Weights of a small GPT-style language model, trained from scratch on English Wikipedia: a variant of SOAP for these matrices.
Each number is 500 + 50 x the weight over its row's rms, rounded and kept within 0 to 999. Layers, rows and columns count from 0. Numbers have three digits each. The size before them is the row's rms in percent of the matrix's.

# layer 4 attention output, 160x128, rms 0.133, rows 0-159, columns 32-63
095:465497459495416463535492544475502484508545538478440505538446496593518490475530533569466521443543
098:409470513570575482460468483527508473579483425559542478567545431510496488413553481552471463508415
096:547498537469474545557567522522522494507553536522471506561476415545568415465475468463525576487499
110:516514459431494563544506507491507409521569559487537520492465523459539547572481480495476485527448
102:490515552477492491558519534508524360523416523461497483495506516488533467529506380517516418522477
121:544506407476591557474540556532547490544517452497468572466552447521525487452542428600481497523499
100:550521455588438576384501507498455481520524558527487477558532519518457429455517536482526500499461
096:518543559492596544533433479564484504535513516527507576529412493504510558485454592488468467564520
100:508442517553540557572538492509511507462481505531473517527504503514471507422486490481547500596493
089:400458486544473520538491504438509556542496497564441416437451472471448489577488444550491472543329
097:464493547544540510481570455490566516531543520464440322490539448475521468506479611479602434516463
094:499497504530469460509520509415510538539535465494553547450562537550457513568528537553491544527445
106:511409506392474534544455639520455539514537523542546522438514463521361505428550424541478487474535
107:475437479454605465500511471565532541522415451510436555417509605481509470571431571471533525591511
107:420551428502524457477558540542536497486532507515545570520553415489441467531461432455583408421530
112:442482511478470511501488488609519455492462521479470508492552514538549501470526474395559653513457
108:411525412459560532458434473570551578543617513431553513468555515497470597447410534509500531488536
093:419447489524449485537483461458414491445568494500455501449456524554511490527497413541521496500535
111:530490411484561463551531458463453484499410450502489473435466471525509605555485579405456611447470
099:478479554564480517554499416440580502497456516532462421472592499480443479465493412557585425490530
099:524461472462499552498459523460520527417530420499547508559617542539462548474416509562501529528513
104:514556539570507562495555494479413474537451525477410453468505523482578485455474445492468478456485
098:586467552470466540466607398455462352474450477459489540553570479494631522496478492524502427452437
102:484440550589496458435535481434468462418418529481579481483545516509496510590488494458472442524415
105:555451406582483484571550501510562475516516549458532452454448471563449582498496463512512523444526
086:484414469562469463513490461455448454474479590459444411558486487442500499420607480432502493478514
107:489539516498578536509438509472534484395521440585449428460470450579483440506518481463576487480566
096:519479598470515551557545510456484588496465547454501467493541478435551499449539581528442439509493
102:521420457468583386499507489572588503539392657430478528512489560487505482499550455493500482497567
101:560499509495506517378580507500566467514547552472545423436422577508509516534489496551513520552520
100:519525550560599573525489568495562515452556452450559448529532520508444489590579486494479418397459
107:512531539447442547515605483455537475575492556467512542549452510466564507538553488538486625527548
085:408471508472492632479497456519510492604483459556521468551535527559479453527450627526480486456496
089:449544626452492506508575524377440544503538444504434498589555463503553451484458455557546511532531
100:426539511510602517508526490588485444583488484531528472491478508549519471407541459628461547486553
096:521420407454473468474492489480417421500539482520499462512577538535505469472525445520507523510346
109:498412489534547468488535501421515505471447488408549593418473432525552479442427433474450431452570
109:515437518553405435531526502476494496465487558535430538595473472420479469485544523569438491464436
089:547520406483571423429420553533484520506475380495488568469666496461473516507539469584413527416573
110:481543617571495469568444509477490453456522553443508425456456503527567532543494593508531400451493
094:537425507442531575419544531517475542479462520537488495515570522444548480603425515456503488628529
116:423502489510532497507515407485423487447453431484483497583474409541592483523467480480581464597429
086:480492484511541496566539528463554436439463523488480533423426456504468518441383514564612437526550
095:520481510471406403464554503492435567421506556497513471471496429513550411461522422501514529557490
101:465524529432537497415364510436573587485478499502567530450450464557505579501508442412504365532507
112:487513576476483492571508470564508515516467528452441503518512372503552441525450498521545478559505
110:491439493500572458519397436479493455562467386552511570556629605499549497503535476538474479528537
101:465472502490543537499622454462407552473515469516491475579405521403419488462561429531434591520513
097:569453493570551459506527518496545520521519414498506471513571530504481455552428473397462507586482
101:509411536534415473536506567453475393459461520587470623475496559608625455483502451473456529481427
092:465425478475449521530556507506433485529501571483440475512561444462575579481571493529519477501482
095:579468489474579516526475536533546495476485518566453535575615591490514430580498596466553575460571
115:453538535583583579570513552544520507554478540460445412550588464476562543501560464455447474472464
103:563511516618496445541525472481473494489459503550473527420424459517474421463473452528542494536514
086:532503512525577523481510530524483506542509397477480514438540449528441563492571479573552547538517
110:583545533463476612462570452522617532602519489439492487585475423564468444423512525554435557473504
115:392563563423463544516538587489499605522570438567514474459478513475427432506498442501541422499572
113:457506551468579486598425552458513468500599592507558455522437495515456486509521465448505522474425
097:447483484504500454491496392522375523465541507506493447459538442472446462535496532505518551496438
100:412462524515532520497543492424453463447456413544441468488517407517581526514522509446446430508429
118:489488535480521484565416517446470553394526589557464564554464533481476507478513485491511522556541
099:512553571472487545477477435515428488474429532528523466447432499557487510464461497639469513466518
103:479556496500406470499459566497461453511521545505576546537469500477451523530572507537453578487603
093:597523441504485514484432503482504568479504533459526466507480640393448534475549369482567535478460
097:466516467532546481514556577383395515543530439568546476550485496423451487542531514502510507486495
092:543507488480463484415492436578494609507571511569529466377406488493518482485524512562514487548579
108:535487484556533545548450516532420541517481535532482498529517504465459518492464454502443514523452
104:494470447400418538540525555551428517410503467389460459492515516459502424405540392562420534497526
106:441498512464552526495413481544526465468443470523504457458532509425550498460530511632502554513555
101:435481449534552487446495480473461488501463454479541482459531487504564505448528531465443548488447
096:464501506525514553520622481446520510484554594482408545464531566512423472478497406542532439430498
115:471434499508642570490520529580559536567485475487516578367444545543438526456409427534451513577505
104:556598427538476491518502423336510489491464478468562533499492542595462490452566381483477452460557
101:494557460484487520508524558471428547509443401469496485390465525501590479486458474485523468498525
112:472602603537533553464459526476507419459516509482447521481520548529546523445545517667560429498435
096:493594580461448518468569538518536526470618540471515469481514537419519476443533520517548533454579
092:462470383530478589532468495610592452503498467513527517425577547467446512537533524569434535524492
098:450588472545422559490443529446506457515413556518534532536418542535489417581514566553527449455545
092:575462498590473487513429489525455502513512578529458442490380457490495525424545439465432542542481
103:511578544500483509461541564596550526532463495483488510464536507451513437497408502544436518505419
116:494634515605476439480496533454444430442402528441536474507515436525519478409580422615432514348462
106:504553505561593527500530472530518622475502560530467409453539510520480501532481510458562510475554
099:533458584578447470502397498454607532430412527522540516494407453475564547449527492438448505404466
093:499530547488509489492447514599454608609493497442502461488517519428445525477556510496483556488643
109:500442537540436478467549544401473442531469435440494589485590466461562511439568361576477472451469
093:523405460501525585440510447449505364452519476540462501517532496557513549537416596558471482490503
108:558547494426461490453486589490467541466511563608571567482575465506480547535569436541561463460536
115:455465559470549461564485549470485466461498465520421564489496466529556536416451470531475436612477
098:532592532472480515573558447560475570550517486569575522522563472491585549453468580503425507508515
096:404366508605486494523430511432503453415457553483482507522514465553495485507512481474453540482492
095:532476493496518564524426503536452480558435515449496517555453485554501508515514567524499517504509
099:502403417522571520618531444417510473466415428510512499502544584477547512527531474525552517477547
102:431580492569533531434524567462572478625472516518464542521487431515519432461476533452430492404563
092:494451466514578503519483479523531528487508565517501469494437526485501444512507418482467515520551
089:608433484477438491506570561565465467419546406476480529412470465506532503409477480496435539496427
114:496538518449551511600529494531472525542488500490492512443381478534542564458499432392426509463515
084:542513499527456464453494424449511498514553590438493398568464542582501524521470472490508528497455
098:476552433451460567414539512393426538505521423429530577482445502514517509437506512525528522446477
089:525591526524497488461371422504568508489479492534551490481428436502525442535607456559525514544461
098:440542469489503502528459490569570546513544551561522486411486551434487402545486474482467513568515
101:560466514452558591486473473490499517519527495421586514531544529521503541498518470553581433504420
095:487520515541467543427469519578537523562506522526480516453552476480437468518531460448551537412525
091:417452549535471457531574527468439523497398484521372482483381556553548507563454577488492508462442
100:473561405531521547525563599503544527524537491489490541499449474528543495500406470581537438524605
104:506542513446435441495526532400544546488557510440521581432493480496452502442543514461509498506457
100:444432545562488631533504585549453554537539497537477458536526407500488445545497574483485537486534
097:463435531410502490501455495573580485492479587525520505433583449526522603456537503504484549466536
096:453517537515517514497430517623468561499567497455493505566517532476412563527627451481475461464549
085:455577454458576542522512498563468581538432476453461589463512487553625482495444485473499503567495
102:569606482508562550408529508461500478629466531480430501428513528511408534456530492557524491428421
104:530513511496456493452454503548483571531544427473541482556523423463460477426555439475479432494431
096:586520401411486530446461443508517456566498504423448534444507553462584465521481523570505536471475
095:469452504529459506486504427418480453462449588499478512485581434614474495622462576438478462492512
097:416514501574509504569457514555521466481469418559522503483537556482520475492439494443455513525493
091:549389474548478481561523485473568423484488479420545465555555505583536522447601452487484481448505
098:543407388448386498474541555438462632391484536513536505537432546493436467537497504520576507475528
099:491585389531467495507438592484471547482457513504467372468512510362523570430521430543488553509491
093:440583501554492511403533502567556475525501492553487451601459548552498474516549457538520528544483
107:532443497546564534488505465486463414368448454479534613479445542516487532433538499506610429418541
122:450558470522576437450505478511533531583453536521525519400453443508456495427498518637449467441493
091:467492533520538511483584527467536476507485490560533444445468447597484500448454460464489505447514
119:487449464480582440486487436482540575465490516531604520487516592420467474562532514370514514527452
101:550424502483558559424544467502545437488398475508539564378490564508497447511501455457478452574549
097:403502525520483480581468436457474565438503547593476448475491462470514488438476557505468572520489
109:491479497478507580485443452437497499462442461521437443505395551563555505464488442439523477544567
114:531512583547458475440430509510529539450505516560530515543424529524477500497471537491554454487566
082:566473461477433489482508459444504512477539572476586488463516572510551541486525576572552538490487
090:494462384416462424502508533542500560444647511454594495512539429491559605508551442522483487463435
097:470440445439573516512549580542512522592552551416510519547514497452398503465614558424459588502463
098:525512434521494519425503517513440536465499504406542472534528544538489453435554427443513509521414
086:430525445499470554491480478516506460569441460414497507485538599598536415536522473419444503499558
093:453531493490499525474516515497482499516490435554476518446591482534488564567539594404401511430534
083:474574471520503560456429539443553544505509522494560567435478402495416563525509481509548448491523
103:545550511583423546498578508502415462497492508411484438467457458432536474454504519435539562481485
103:472513564553457519574516512431474510464488445517504578561568435537521564508569510492485487456502
100:498512506408550535525482483584612569503522523555499515532469388467508440534516519594446528482526
096:540506533629501561518600522421533445417508571486492412513498485489527431561492500436514511560506
104:460513534507479410522471571540475573471491439519559421586523487459538503522638577521514547461490
095:543487459458548453452538496513489503501526562409486534464565560545444526580430483523628466474557
092:548464498558406506503449470504540562551438471441396571478494532514584452510547484528521471478529
088:495523513500487525519556500438612497528584545575523450590483414524519545404453504447511477507567
104:501498522482590550505461474452530498525455533405462497462538423569544568454451589599547519564479
098:490529585525514532452561520474535563581466493435433509439541486510526452438564498539474516534476
088:501526519520514497481501522413548518489468487547486496595533352574559488513566515467481532492447
090:445540590568458498445471456554487573507555534512487533497512506504466502469543478525490540497526
079:378523414511479506511488461565489478535534577472519424476565492449462441503473489435525482482511
099:526512540491566443498440555480457497593447490463454536373518592467485475376536496479494497448497
088:487463522480543516538576469411489551423485456471548474483514452560645503418526444420474468438374
104:506494425463406525452458526575508567535489568551568491501523463459408517461484518531404519539551
105:502465466429488529539540512384434546463476531403466556507502470441539509545538512503367514532461
107:457512538487423522531431485529466493469474501487468421494567464629455595468534467514456486483458
104:534486432563522549565502494450565468572452535543483501456514444417434497571581479593490493480550
097:547532556483548557499516596414500646532426478544454518542490442479529489464482516487494522528556
097:468567434557478560404472488439500519479466503520548508563565478530544393487493503439355548588514
100:430437530509485467444619526565615478527453545509476468560487473512618591448540570507533539541523
096:462536457508538481655569500509402526447458455503499513433449440567511515500415514539507495422471
103:497477606539377427492580443519464452444574479534601477509468508487531590531527570460475481477565
102:499479472587555467462596582488455437455468526549453498526457439500511462500410451409544482498467
081:431453498550526535471387491590519476519520540596526487501500489506554457468510502514429482558430
088:436521573537478549512498431484589533561543506476495478493490424407593536454657514550430532508489